Part of a small language model's weights.
Size: 8 layers, width 192, MLP 768 squared ReLU, vocabulary 8192.
Architecture: rotary positions, untied embeddings.
Training: a variant of Muon for these matrices, 171M tokens, 4437 steps.
Each number is 200 + 40 x the weight over its row's rms, rounded and kept within 0 to 999. Layers, rows and columns count from 0. The size before them is the row's rms in percent of the matrix's.

# down: layer 2 MLP down (transposed), 768x192, rms 0.0438, rows 406-423, columns 0-191
# up: layer 2 MLP up, 768x192, rms 0.184, rows 407-424, columns 0-191
down406,088,121,185,194,256,139,138,179,234,207,166,229,218,197,173,190,184,216,188,124,224,150,241,226,225,167,197,198,174,165,213,135,135,166,239,167,81,204,205,256,199,165,172,182,197,198,207,173,274,176,191,164,265,229,130,195,212,155,167,217,204,269,178,201,191,204,207,238,225,161,159,156,225,207,240,200,169,200,200,107,178,191,238,172,185,266,207,250,165,158,200,212,217,210,182,261,190,315,230,206,183,201,178,195,187,222,253,253,197,169,149,189,192,201,242,183,250,124,217,174,252,223,177,124,301,211,288,271,205,214,192,223,164,206,241,204,180,167,166,234,235,175,265,192,233,192,165,138,170,188,155,173,228,227,142,201,220,226,265,191,233,181,146,218,299,192,173,237,170,204,254,177,163,137,152,207,198,176,129,201,238,220,180,214,225,87,278,245,169,262,142,169,255
up407,092,201,201,215,241,247,179,245,179,142,156,169,206,133,278,247,242,161,118,203,253,243,229,189,102,176,287,166,224,283,234,145,193,124,241,140,233,237,189,159,186,187,137,227,179,198,240,206,205,283,216,258,219,166,210,206,123,218,180,223,211,185,254,197,186,118,169,268,210,201,236,186,280,246,227,189,181,234,206,238,202,224,221,187,203,221,221,258,238,162,92,229,208,224,211,219,273,136,200,185,219,229,178,233,132,199,185,175,116,189,209,247,159,257,239,280,194,241,104,159,231,212,150,206,192,188,205,187,214,212,186,190,206,226,234,224,102,175,228,195,252,168,182,161,244,253,127,184,217,168,173,183,257,190,204,151,220,233,143,189,184,173,231,190,216,218,226,179,271,146,215,171,194,228,201,193,279,232,217,237,251,220,193,162,98,216,219,198,231,158,211,176,215
down407,100,227,220,133,223,207,197,212,200,147,227,167,176,153,254,161,181,158,138,225,227,193,211,227,164,205,254,132,237,296,225,243,229,152,204,191,227,156,221,284,167,182,187,199,216,205,219,224,236,245,236,183,207,207,218,191,246,228,81,181,224,198,238,170,274,233,227,148,159,220,229,201,172,204,190,223,174,255,147,249,233,223,268,222,236,232,222,216,171,165,161,158,205,280,218,172,234,174,129,153,226,186,214,238,240,166,134,177,207,185,244,153,224,254,238,268,197,192,135,231,217,181,106,195,194,257,146,135,209,222,156,194,183,196,219,197,91,241,246,180,318,210,177,186,244,265,107,187,177,214,218,243,233,213,115,197,196,172,169,168,169,130,189,194,201,169,130,214,126,161,168,175,171,166,210,148,266,191,174,238,219,274,162,221,186,218,225,150,227,208,214,241,257
up408,020,193,229,168,119,227,176,163,205,230,236,154,212,158,247,167,166,183,203,161,230,229,248,214,154,231,200,214,209,198,213,211,251,158,247,252,175,239,175,241,103,259,163,184,264,194,213,202,213,169,189,187,180,186,243,117,190,219,174,210,209,210,216,178,192,149,208,192,208,251,158,160,177,236,207,165,163,177,226,127,187,209,168,191,252,175,255,151,232,229,151,189,182,140,182,203,107,166,109,266,244,243,230,157,168,220,228,172,204,232,229,183,165,152,197,169,229,99,199,153,228,136,153,206,226,202,217,306,176,195,211,196,192,169,231,176,168,149,266,194,155,166,198,153,181,150,227,208,168,232,154,137,207,191,231,171,185,222,222,200,280,216,119,173,232,274,246,212,161,321,213,160,114,272,195,221,223,137,125,242,175,276,176,235,127,183,194,232,145,174,267,194,201
down408,031,215,185,234,251,208,162,198,175,226,237,225,171,183,185,255,191,172,204,250,231,191,152,162,213,176,193,201,222,195,240,226,225,213,208,202,209,212,181,196,218,208,139,204,211,228,132,149,261,184,281,277,228,192,238,244,228,186,135,145,160,193,127,150,229,212,222,236,211,186,220,215,158,45,224,136,282,282,242,193,142,171,246,226,229,198,273,216,199,259,288,199,198,240,250,180,217,282,165,151,172,169,200,224,245,261,101,192,187,204,258,158,160,220,227,195,210,215,226,251,238,241,258,238,161,260,220,206,188,228,234,235,233,184,198,268,181,232,162,187,218,201,230,165,137,162,215,195,188,168,206,254,187,256,231,205,245,243,226,207,212,177,257,197,184,207,159,157,263,168,260,244,231,258,161,146,150,196,248,150,190,224,267,193,182,224,164,154,287,231,164,299,171
up409,099,217,199,176,206,149,230,194,166,246,206,206,214,229,177,78,177,230,168,188,160,203,199,258,169,169,172,164,179,235,221,139,160,174,157,216,220,206,274,237,44,241,251,156,169,241,210,244,149,197,197,140,171,217,157,165,210,227,237,209,219,260,182,122,197,216,205,180,226,205,246,203,203,148,157,184,136,269,217,206,166,252,192,247,236,215,199,167,147,212,254,248,268,197,165,245,246,112,192,171,202,245,196,203,150,115,251,256,260,250,185,201,162,248,175,195,171,213,149,257,275,202,226,167,216,144,196,197,202,141,233,254,201,240,141,238,261,243,178,237,170,215,202,185,240,244,193,212,210,219,260,227,257,206,235,145,176,130,204,205,184,241,224,141,234,174,118,175,186,192,254,258,208,157,249,154,156,186,160,254,256,207,193,183,182,222,202,273,248,224,199,142,167
down409,101,111,193,257,226,153,173,203,99,140,189,249,208,217,254,202,212,205,224,175,276,240,170,235,118,242,206,222,235,223,167,258,206,183,209,245,262,162,235,145,160,255,227,189,203,231,209,158,119,239,225,172,172,241,192,220,211,248,184,179,173,263,161,174,198,208,191,234,154,235,192,166,143,186,221,214,158,219,136,230,178,209,177,138,251,193,137,149,203,211,131,160,150,174,199,243,191,219,178,187,129,171,170,244,195,148,199,158,78,179,147,193,190,251,214,221,158,167,215,252,235,169,227,181,172,207,233,135,193,221,208,175,257,268,237,154,161,265,274,240,189,204,175,176,141,237,185,208,246,190,231,196,106,234,148,209,288,183,191,191,237,184,218,165,182,242,187,136,198,265,126,233,249,138,180,202,160,156,235,250,188,177,201,174,213,181,211,153,153,274,233,280,202
up410,019,180,248,172,158,213,161,180,218,262,272,217,241,160,170,186,181,224,282,252,156,133,183,209,212,228,232,187,134,219,194,186,259,233,211,265,259,194,243,102,167,160,199,179,179,167,218,220,221,220,180,146,223,134,184,258,118,138,164,211,175,199,125,195,143,215,291,179,143,183,233,212,142,178,204,294,172,211,210,160,234,213,186,186,211,154,153,162,194,216,250,220,151,172,158,157,174,202,153,141,227,207,249,207,249,157,163,271,260,181,254,237,220,274,242,196,267,176,127,98,222,242,222,172,256,260,188,265,257,237,209,149,196,184,187,220,246,165,258,177,271,231,165,205,246,148,191,219,205,157,169,199,166,201,221,206,146,256,189,203,210,245,219,207,228,148,182,138,191,197,124,157,225,242,239,240,193,157,192,226,189,218,165,195,134,172,208,189,213,173,132,156,223
down410,030,291,134,196,134,154,176,218,272,180,139,221,230,193,155,245,226,221,88,173,203,234,225,234,151,147,169,203,266,195,216,187,165,234,232,171,220,194,139,180,242,190,262,188,196,144,202,292,150,162,183,263,191,227,235,186,244,186,267,247,202,200,192,178,264,121,226,157,210,253,234,175,214,224,146,167,132,160,225,206,255,194,238,235,161,147,238,200,248,195,207,117,223,173,256,291,268,197,148,199,210,225,234,179,185,188,219,262,133,155,180,200,206,160,235,230,211,191,235,179,199,179,192,164,239,271,193,147,210,137,192,243,187,172,234,188,323,236,173,221,212,196,200,196,215,152,168,275,217,187,78,233,181,264,194,218,186,144,232,258,197,233,202,237,217,220,172,259,172,200,261,227,182,173,164,199,271,216,175,192,204,168,177,189,250,237,227,175,163,240,222,207,251
up411,098,187,238,245,312,181,194,219,263,173,199,230,163,198,189,241,237,160,223,205,223,160,264,249,211,172,202,248,213,156,200,246,150,148,266,272,137,220,179,230,181,242,281,184,186,221,205,271,166,266,222,165,208,290,131,188,152,241,207,232,164,188,166,243,148,135,220,194,191,241,171,197,236,173,180,202,201,207,265,193,275,135,129,171,189,230,113,197,216,170,215,233,187,241,217,222,284,211,230,147,154,187,246,113,217,237,225,170,154,209,202,208,303,204,223,180,152,231,245,273,185,195,243,167,217,168,178,232,239,220,245,222,221,153,233,238,179,206,208,266,231,148,182,261,215,154,240,149,267,150,251,240,219,191,206,217,130,221,149,228,243,185,206,210,215,188,220,161,183,171,195,173,256,162,207,118,254,258,199,194,271,242,250,199,252,184,200,223,176,214,127,157,209
down411,099,190,202,209,189,194,171,216,249,191,225,143,178,186,175,248,241,192,167,268,200,177,199,154,190,157,253,153,162,223,172,287,228,174,231,270,193,263,290,180,301,231,184,293,201,201,231,152,199,160,186,207,140,289,180,213,147,236,204,178,142,207,222,231,207,213,210,193,196,172,261,149,219,182,195,154,139,196,206,256,204,218,270,197,117,194,202,185,169,237,241,144,217,223,155,253,176,188,177,195,272,253,230,283,200,209,223,202,150,194,175,218,192,273,213,251,221,245,235,180,309,190,129,209,227,175,245,187,247,190,246,198,174,184,251,201,193,200,201,168,225,254,202,159,168,296,180,188,204,199,181,233,227,192,232,199,219,147,169,172,208,147,134,165,188,222,193,180,245,255,297,211,191,242,211,234,257,268,165,215,148,226,271,150,181,202,135,117,132,257,138,216,166
up412,102,155,200,311,255,203,165,163,209,202,205,242,183,169,118,187,199,172,290,221,219,230,168,177,145,193,179,274,259,142,155,182,106,134,157,266,190,162,173,165,231,202,212,229,134,176,168,146,211,208,211,228,199,126,199,184,237,174,202,228,181,162,193,252,175,197,146,182,211,268,183,151,206,315,205,135,196,195,195,162,261,117,198,81,141,250,207,123,248,159,222,233,230,198,255,214,234,155,227,178,170,195,145,145,226,156,202,237,165,168,249,177,228,188,276,233,215,170,200,223,179,193,186,236,250,173,181,194,212,91,205,188,173,210,241,197,185,241,225,250,170,149,217,184,210,221,204,179,221,197,175,259,225,202,208,157,200,171,194,241,215,210,217,191,284,258,310,200,222,258,195,184,190,222,201,228,182,234,227,210,177,226,244,230,211,202,125,171,131,183,191,241,261
down412,099,175,285,211,199,197,206,136,165,224,179,254,140,204,240,182,214,173,193,185,224,223,278,203,233,231,219,189,119,184,201,191,134,303,199,177,222,204,195,124,151,178,200,199,189,199,155,161,238,208,176,221,183,222,191,218,174,197,166,236,161,249,205,236,282,210,269,197,194,160,162,210,191,244,182,151,148,251,158,190,223,147,184,210,199,162,219,221,150,254,180,218,197,227,199,160,149,138,185,168,249,223,205,224,191,227,193,207,217,196,207,194,167,192,224,146,215,247,230,254,144,241,173,169,140,215,239,238,84,158,185,293,218,161,181,258,260,207,201,215,207,211,254,182,176,206,224,292,148,118,190,204,248,117,158,199,114,193,191,207,239,240,113,160,209,232,201,102,163,214,225,174,229,126,311,237,252,255,159,249,119,219,164,190,198,237,178,191,159,213,209,271,210
up413,103,229,175,283,119,179,208,171,135,283,207,207,273,168,214,197,261,212,155,143,137,240,253,146,209,194,235,129,177,277,276,179,112,166,211,181,308,181,223,283,193,214,172,215,189,186,191,219,219,170,261,209,170,137,218,200,173,158,185,202,218,198,165,133,168,221,217,207,249,273,166,232,279,183,178,203,214,204,201,240,205,223,220,164,165,234,241,254,224,214,163,229,275,223,203,217,223,144,284,208,235,290,232,237,187,212,175,240,205,168,193,131,246,243,199,229,162,237,196,178,221,178,219,187,131,129,189,157,169,188,180,153,207,251,227,147,268,259,174,151,178,156,176,175,196,191,157,213,162,218,191,187,258,143,117,217,176,217,199,157,133,187,224,156,99,167,246,214,262,198,167,171,159,219,259,180,201,221,147,204,178,178,218,261,213,225,217,248,209,225,226,221,233
down413,106,221,216,194,202,298,231,204,225,260,160,236,194,156,174,230,254,161,146,246,207,162,234,251,86,161,147,186,195,178,187,258,169,157,189,181,199,169,245,213,282,240,193,249,82,238,190,248,240,179,251,223,197,160,171,174,227,192,172,201,144,269,235,195,179,148,255,113,178,263,209,251,298,186,251,165,210,155,247,145,164,240,229,216,248,159,207,137,236,244,202,170,171,232,145,259,200,189,224,217,224,200,200,92,256,218,227,128,138,202,147,221,155,222,183,240,138,233,258,179,254,189,237,219,150,229,193,193,245,300,182,246,206,199,151,148,217,165,212,233,272,157,161,201,228,210,212,144,240,230,197,226,218,176,201,269,253,236,219,226,182,213,221,226,240,187,188,230,151,288,205,162,201,234,210,186,197,220,234,202,217,161,206,188,160,260,198,188,214,196,197,222,240
up414,102,174,166,260,162,151,180,227,181,228,206,175,266,163,239,262,190,222,164,228,200,153,189,176,229,239,207,217,279,171,235,178,185,237,225,176,202,246,199,236,190,295,227,261,243,312,221,184,205,231,147,238,235,236,203,226,187,202,180,177,168,205,209,205,208,210,174,197,203,224,260,136,198,233,157,242,145,181,165,195,226,221,172,209,166,131,213,207,149,128,184,173,196,183,249,116,265,201,169,172,154,139,141,126,189,202,142,157,134,152,253,201,129,171,237,259,235,160,140,212,152,213,215,203,199,243,178,170,285,164,187,213,198,315,193,141,166,137,228,213,247,169,145,220,133,232,200,177,266,263,146,123,182,92,218,224,247,212,193,234,201,187,187,209,183,197,198,214,248,198,186,182,195,246,178,233,192,248,130,188,182,226,151,159,156,197,159,94,221,229,192,232,159
down414,109,123,190,255,185,215,171,219,169,231,196,174,200,174,228,280,188,221,228,223,201,278,174,211,206,204,163,232,172,242,245,233,147,202,232,160,232,200,211,222,217,262,189,169,196,171,212,137,197,160,190,163,161,255,186,220,254,236,172,180,203,200,171,217,275,216,228,105,164,200,218,149,171,189,124,184,178,155,190,163,198,234,252,217,221,124,216,192,203,162,228,162,244,258,281,95,239,211,196,199,197,212,187,111,131,189,127,148,130,178,183,234,159,166,175,251,206,169,184,287,253,206,234,235,184,214,184,167,191,190,150,175,215,225,135,138,148,165,253,162,237,206,163,279,184,275,214,184,235,217,170,237,289,195,210,158,153,209,217,234,222,197,193,215,174,147,183,203,228,174,246,253,137,169,263,199,212,191,63,130,240,257,176,278,187,188,199,157,212,232,214,239,141
up415,085,159,156,253,207,173,222,133,186,238,187,227,285,230,190,288,264,181,232,216,186,179,247,195,219,239,217,234,266,179,152,218,155,203,186,271,201,238,134,245,249,202,221,241,149,215,165,189,213,181,131,170,198,232,216,166,218,135,258,141,225,175,185,161,271,220,222,284,254,194,278,140,221,195,194,226,206,243,114,214,275,228,174,259,203,184,128,195,168,173,233,192,209,157,184,222,164,157,186,245,200,228,147,162,219,228,209,160,250,257,236,228,155,135,212,284,234,272,165,148,135,144,238,176,163,198,305,266,160,152,174,191,111,249,224,166,174,148,175,158,200,194,154,259,158,249,178,133,232,198,151,194,181,195,213,266,235,187,163,192,167,205,194,180,163,249,219,179,226,164,194,213,187,200,179,185,279,237,159,138,239,231,202,165,199,231,242,189,216,174,221,178,248
down415,092,168,207,220,187,191,258,196,246,142,234,269,253,214,151,180,228,200,226,200,189,236,220,228,216,244,251,238,209,220,200,191,207,210,170,204,207,205,156,211,238,185,251,191,109,174,168,176,190,186,94,211,214,234,221,155,213,204,226,125,202,204,172,150,301,198,209,172,210,248,300,176,236,206,182,213,185,236,55,157,166,259,193,272,231,176,217,248,126,187,176,214,166,115,182,193,138,217,126,195,212,207,217,197,216,193,135,200,244,188,195,243,181,173,200,207,215,219,224,187,158,146,215,190,167,222,281,204,136,202,163,191,132,170,134,154,205,216,200,161,182,194,145,275,169,186,232,140,144,205,205,240,178,185,192,223,187,176,194,161,148,161,201,283,192,194,234,198,156,84,192,210,54,195,217,176,283,161,134,180,204,252,228,197,224,178,257,226,239,201,229,206,201
up416,103,221,173,208,273,230,178,184,193,216,300,140,229,225,210,211,192,260,196,208,131,250,187,236,188,149,226,154,137,199,252,162,147,278,208,257,219,142,162,217,201,153,134,180,186,188,157,129,162,167,196,264,211,225,208,209,178,284,127,197,205,219,236,213,242,173,245,234,183,177,180,182,135,230,282,148,223,223,198,290,305,218,163,197,226,180,222,289,279,179,171,269,243,201,254,171,166,176,170,239,108,224,219,151,253,171,230,204,208,179,183,255,248,251,182,269,236,158,166,145,164,170,205,209,169,167,196,154,205,218,247,160,214,214,154,230,156,159,227,270,148,187,205,153,194,209,184,182,147,207,180,238,198,182,183,206,183,237,235,165,191,157,211,146,226,178,209,190,162,159,144,287,218,212,176,179,240,187,146,114,228,129,150,146,179,183,218,150,163,218,169,225,193
down416,106,204,163,208,156,189,215,192,165,228,276,166,221,195,241,172,180,154,228,220,217,207,158,239,178,175,214,163,225,223,215,124,200,215,265,181,260,179,122,222,257,149,202,179,172,171,190,165,210,146,170,211,173,198,197,186,146,252,146,219,206,121,234,198,228,162,122,234,177,220,204,317,234,215,215,253,217,241,227,225,248,204,218,196,273,246,177,232,185,201,216,200,247,243,269,201,84,284,162,212,160,210,238,196,144,188,80,231,191,173,144,245,256,215,172,258,195,175,144,219,171,145,161,161,232,241,196,196,227,179,199,105,168,227,172,171,110,186,183,175,164,230,204,135,150,214,257,122,231,247,220,232,156,214,146,159,188,211,191,189,171,244,215,175,176,204,266,222,187,160,242,230,195,187,136,65,194,221,175,138,168,194,193,241,201,135,224,176,206,209,158,192,202
up417,094,178,247,211,249,277,242,224,203,219,180,121,271,231,213,167,238,208,185,225,122,190,183,230,156,193,217,198,207,122,141,247,209,207,219,206,143,200,229,228,235,154,168,244,193,161,173,195,209,273,205,192,184,261,134,196,227,202,157,262,224,202,241,191,151,212,183,201,208,237,188,147,208,259,224,139,240,213,151,191,250,151,156,217,248,221,203,210,238,157,176,212,176,199,262,103,174,194,113,152,204,242,212,200,215,179,141,225,172,191,145,233,230,138,199,295,273,266,207,257,134,284,183,213,203,131,133,184,186,191,152,127,255,254,241,163,172,128,203,281,193,163,222,224,184,161,171,215,246,217,205,221,160,214,231,208,233,242,221,183,230,231,181,237,222,166,206,145,219,172,240,317,148,227,174,255,146,255,202,131,163,206,193,235,234,245,222,212,247,220,147,213,251
down417,110,206,179,164,185,215,235,170,226,190,205,245,223,141,184,131,303,203,158,157,206,209,195,226,212,179,246,192,184,204,220,236,169,185,213,241,179,172,200,204,235,205,179,231,123,207,183,152,219,208,210,170,234,165,171,164,142,241,107,205,215,151,200,187,227,160,178,176,199,175,136,137,219,229,233,173,214,230,219,120,132,204,184,275,140,183,253,211,262,178,225,140,246,241,256,163,158,226,92,218,201,281,225,216,221,194,112,206,218,182,204,202,209,238,193,248,229,194,244,297,166,257,146,194,198,170,167,205,180,199,211,176,232,227,175,168,171,134,231,231,205,184,163,195,204,187,172,99,173,224,203,190,210,233,243,254,307,240,167,139,171,261,189,178,242,110,213,189,289,152,173,271,124,161,151,285,207,227,131,134,174,157,213,230,225,251,233,233,222,243,194,183,208
up418,099,265,207,222,237,175,195,201,159,184,163,184,229,134,221,220,168,166,226,179,147,248,217,130,178,219,200,253,213,172,285,247,139,173,232,168,212,282,227,200,148,200,235,245,225,181,212,171,269,239,229,170,184,217,289,149,203,189,172,236,212,264,252,191,244,226,231,247,260,146,220,176,207,158,202,217,188,206,225,152,135,219,161,179,174,163,221,242,224,193,148,274,208,269,229,238,147,244,282,148,184,253,236,233,149,154,186,200,186,219,284,139,151,119,186,225,202,164,205,180,232,235,183,261,144,191,173,238,200,191,151,206,157,262,196,252,244,181,206,168,170,234,165,193,128,108,140,239,241,223,232,198,197,189,153,213,189,218,231,222,131,256,142,163,240,140,177,179,197,159,235,132,100,212,245,180,163,228,211,178,228,219,288,178,196,230,168,272,152,185,164,239,225
down418,101,148,191,225,262,259,229,271,239,165,246,178,206,161,195,179,198,204,280,229,199,110,196,211,271,193,268,209,178,181,232,249,170,188,178,187,203,169,224,281,210,183,201,142,153,149,209,167,190,197,182,147,239,204,206,194,188,162,165,211,177,197,176,225,198,255,228,209,256,213,214,203,170,215,192,175,175,211,220,217,161,195,255,229,186,175,183,212,232,251,129,185,240,120,215,307,259,286,283,178,212,226,212,187,189,136,213,217,202,103,219,132,145,288,217,166,193,222,188,249,238,284,228,248,195,226,146,206,143,179,136,140,226,190,196,193,160,284,232,218,216,204,225,182,271,193,214,234,191,263,244,160,178,196,109,223,205,229,179,206,189,252,184,110,215,179,195,186,219,188,283,125,186,219,250,184,159,316,193,205,243,221,213,238,153,193,252,246,173,188,177,274,194
up419,098,266,130,163,168,208,148,172,224,144,187,195,176,123,264,160,198,212,192,189,192,210,160,188,212,202,196,151,177,166,221,170,282,232,143,189,164,96,135,196,175,223,232,157,242,176,201,204,221,215,97,214,145,231,219,188,218,190,239,181,195,217,233,162,139,181,141,196,246,190,193,208,174,232,197,155,180,209,234,224,176,236,160,166,197,224,183,156,209,221,127,165,123,178,124,116,186,227,237,168,133,259,215,154,181,153,285,165,148,211,238,212,224,236,179,246,181,267,249,235,251,181,233,124,263,168,224,243,209,166,174,275,179,125,252,240,196,199,202,156,236,196,178,163,211,116,173,167,244,288,214,164,218,268,220,265,211,176,185,175,242,238,275,174,208,222,260,178,181,176,204,181,264,203,238,225,201,178,162,197,193,138,122,214,244,156,192,165,261,139,234,236,162
down419,094,178,190,179,217,150,181,199,163,292,187,179,172,158,155,193,183,175,217,175,185,142,149,188,223,212,246,192,183,227,216,191,203,231,175,237,195,159,205,202,241,220,253,137,124,191,141,265,186,219,219,155,158,202,174,194,185,249,169,246,176,313,287,218,247,236,224,87,222,222,206,177,185,182,246,152,236,218,175,228,157,191,161,202,165,169,216,156,215,184,221,165,217,277,210,277,181,262,246,237,172,222,228,158,250,173,165,216,184,134,261,158,155,214,215,148,265,249,177,222,252,149,219,256,258,215,231,205,180,207,162,209,196,127,201,136,194,215,105,162,207,236,228,209,210,197,151,175,240,272,281,248,202,172,126,235,158,160,229,216,195,179,217,193,163,241,211,157,215,312,228,176,261,223,247,139,220,176,96,162,224,207,202,190,227,191,135,185,157,234,137,251,232
up420,106,179,184,248,218,193,229,156,163,207,229,235,179,127,234,276,211,133,221,196,168,194,216,163,232,200,222,222,150,135,147,189,230,224,165,251,195,261,216,267,191,188,185,277,151,182,167,236,188,228,131,296,221,167,93,223,218,182,152,185,200,154,198,215,192,231,183,261,179,220,163,235,130,249,180,267,206,292,158,155,264,224,222,151,183,198,136,203,198,228,239,228,202,139,184,268,203,255,201,178,216,185,159,154,129,192,243,176,156,196,168,113,197,189,187,201,192,173,244,211,120,219,181,166,211,233,196,229,220,223,198,206,231,235,216,228,231,223,176,203,244,243,137,265,149,204,193,175,218,230,213,105,168,198,203,159,272,254,195,178,142,277,244,174,177,203,217,102,297,204,140,151,231,211,232,217,188,229,157,157,219,168,237,170,218,217,181,92,135,206,203,170,228
down420,109,101,174,168,177,152,158,222,196,197,209,174,65,207,148,171,140,150,219,196,210,183,193,215,241,209,199,275,215,167,240,166,288,176,172,205,146,161,184,233,237,237,234,198,194,171,166,288,228,170,204,200,135,198,144,172,218,181,266,90,224,201,162,205,251,190,223,247,197,225,180,98,203,155,176,190,218,144,150,201,222,217,185,230,200,237,196,179,233,178,134,101,208,219,242,273,182,168,125,225,209,172,218,244,165,141,191,228,228,218,211,270,255,245,184,111,207,224,183,177,180,157,230,138,232,247,158,202,180,205,83,158,235,209,208,201,171,205,186,168,221,148,202,238,174,160,207,177,247,220,275,235,235,172,178,200,183,182,144,200,146,239,226,250,137,225,244,155,169,189,155,247,207,189,204,233,189,200,182,217,109,195,196,234,276,257,197,252,193,212,204,235,158
up421,095,224,114,152,168,152,175,177,130,251,192,213,270,223,248,189,171,198,169,154,188,138,231,210,221,201,151,228,212,147,215,207,281,160,164,171,245,200,230,245,158,207,197,228,193,272,258,242,168,262,160,242,221,238,258,234,264,178,208,238,274,129,190,186,208,127,161,165,263,186,194,205,171,200,194,228,171,117,214,304,273,283,247,155,196,180,214,120,220,208,185,193,205,230,195,211,222,249,236,184,181,162,220,271,228,200,169,184,241,196,205,196,221,162,139,211,160,206,271,203,166,207,218,157,168,72,183,228,182,202,240,184,292,179,227,193,229,258,209,238,170,145,217,234,191,182,172,232,235,181,169,209,227,197,216,192,145,229,220,193,211,223,146,167,234,295,277,187,102,240,209,198,216,210,156,236,176,282,177,206,244,200,145,230,177,168,150,204,202,221,177,276,215
down421,093,242,174,183,197,179,232,213,208,218,162,175,142,281,218,215,202,161,209,171,218,165,244,163,172,214,196,297,211,266,145,213,244,212,214,232,147,147,211,238,210,146,131,196,192,277,220,145,206,216,230,224,223,210,248,252,174,207,180,118,240,167,175,211,149,248,248,264,130,264,166,124,207,152,226,163,152,128,147,229,263,204,238,194,288,178,223,263,191,247,183,182,205,279,204,182,189,136,222,185,291,178,178,176,179,175,221,241,239,131,249,178,235,246,149,202,173,139,176,276,214,188,173,220,229,146,226,175,206,180,210,208,196,254,187,226,154,286,142,192,223,207,204,251,166,209,262,131,217,223,205,193,222,173,203,220,247,221,176,232,190,248,288,224,243,122,223,202,253,165,199,197,158,142,222,187,276,202,216,154,226,277,257,193,268,203,147,192,200,247,245,208,235
up422,092,263,240,204,154,177,230,229,179,197,190,193,141,209,241,315,243,161,199,176,232,210,171,158,177,180,209,273,184,207,242,220,157,180,219,197,88,201,159,223,198,216,188,230,229,201,255,205,178,170,241,199,243,204,164,225,226,238,196,197,166,184,127,257,223,259,116,256,256,165,188,210,167,207,173,211,173,226,161,225,206,146,254,215,141,194,188,269,211,158,183,138,238,205,171,237,259,222,278,245,245,291,248,208,196,211,123,246,249,212,169,193,231,215,164,197,174,175,151,239,208,231,261,153,243,196,295,182,181,204,300,178,237,199,233,178,182,211,188,173,227,186,215,146,143,166,211,210,192,222,178,246,126,211,349,177,187,136,210,193,205,180,218,164,169,117,236,161,163,179,194,177,165,167,226,264,242,135,177,193,214,224,127,176,165,228,176,217,174,139,282,189,182
down422,087,196,220,186,222,187,173,230,231,145,197,136,142,277,223,222,234,225,210,218,267,196,138,222,205,165,203,227,155,123,195,281,200,186,260,307,203,193,260,151,198,164,248,201,211,204,215,185,180,235,208,130,212,218,181,192,108,218,129,178,198,193,227,199,171,194,249,190,244,183,144,166,215,208,147,174,173,260,198,147,187,226,206,203,213,160,229,202,192,141,117,162,195,256,235,261,172,197,164,184,183,208,167,218,288,194,196,206,147,192,248,230,238,174,242,229,109,168,193,239,198,147,233,175,220,176,203,212,238,191,155,209,221,201,178,177,193,212,204,83,222,148,175,177,208,217,208,187,115,108,178,145,178,138,194,227,227,171,153,197,262,195,258,194,241,87,288,200,197,215,231,179,260,206,324,208,256,184,175,164,270,251,240,251,185,155,229,205,147,214,170,176,204
up423,088,217,212,186,247,198,144,283,157,101,160,211,134,204,200,142,163,190,189,233,146,167,269,190,256,209,148,164,221,203,195,190,164,187,144,162,251,138,187,264,169,234,128,196,197,171,179,233,237,249,207,172,200,185,154,247,245,231,269,244,127,267,212,133,188,162,152,217,318,209,190,203,162,208,165,267,242,205,161,252,237,174,243,192,251,231,181,181,207,212,170,202,212,190,223,231,271,203,219,120,235,227,176,195,152,191,256,212,222,184,295,204,261,177,110,168,186,158,240,215,185,243,187,164,260,170,178,174,236,185,215,161,229,219,154,178,240,162,183,234,210,253,223,243,221,125,237,168,139,193,264,118,204,228,204,254,198,210,152,233,219,265,164,126,215,186,199,123,178,136,189,210,128,211,203,186,198,221,190,214,233,221,238,157,241,197,152,181,233,214,157,269,148
down423,089,163,255,258,228,175,130,324,140,106,178,230,105,222,165,188,147,174,181,243,214,173,224,243,243,216,179,158,176,239,151,175,214,156,106,157,222,201,184,249,219,219,160,190,137,189,204,200,265,238,237,222,181,153,207,270,226,233,218,204,85,297,206,172,242,194,182,177,246,165,230,197,142,221,172,191,167,210,188,282,231,240,220,218,242,203,201,221,110,199,182,233,246,139,234,260,213,253,167,175,224,216,190,245,173,147,237,142,200,171,276,232,216,160,151,187,154,198,155,219,190,221,173,150,173,219,197,181,197,145,168,177,218,208,103,170,198,212,199,171,274,251,208,262,219,174,226,152,157,194,205,172,173,192,214,268,236,200,144,204,213,260,221,203,203,196,176,161,243,112,207,217,128,202,196,151,198,211,183,190,214,240,193,185,199,206,251,151,165,210,265,275,163
up424,095,207,208,212,193,270,182,207,195,165,199,306,218,178,294,185,184,177,275,237,160,197,193,130,206,213,183,166,222,207,173,183,186,178,213,235,183,173,214,232,241,249,250,195,222,200,136,175,184,180,165,161,169,235,245,140,159,206,180,153,176,199,194,155,230,162,185,226,254,206,159,232,231,199,179,256,177,282,160,210,272,277,207,250,174,173,200,215,180,283,202,244,176,160,153,183,178,139,192,132,237,173,124,71,214,235,228,216,203,196,167,145,228,109,209,241,194,253,186,256,167,251,201,215,283,221,150,257,175,177,216,212,180,227,219,200,187,137,182,166,190,162,208,178,145,147,173,187,250,260,229,182,245,164,193,169,231,215,74,173,162,259,188,173,187,146,161,131,166,232,178,161,160,208,121,180,189,192,188,225,241,140,233,283,256,254,196,192,218,212,279,201,174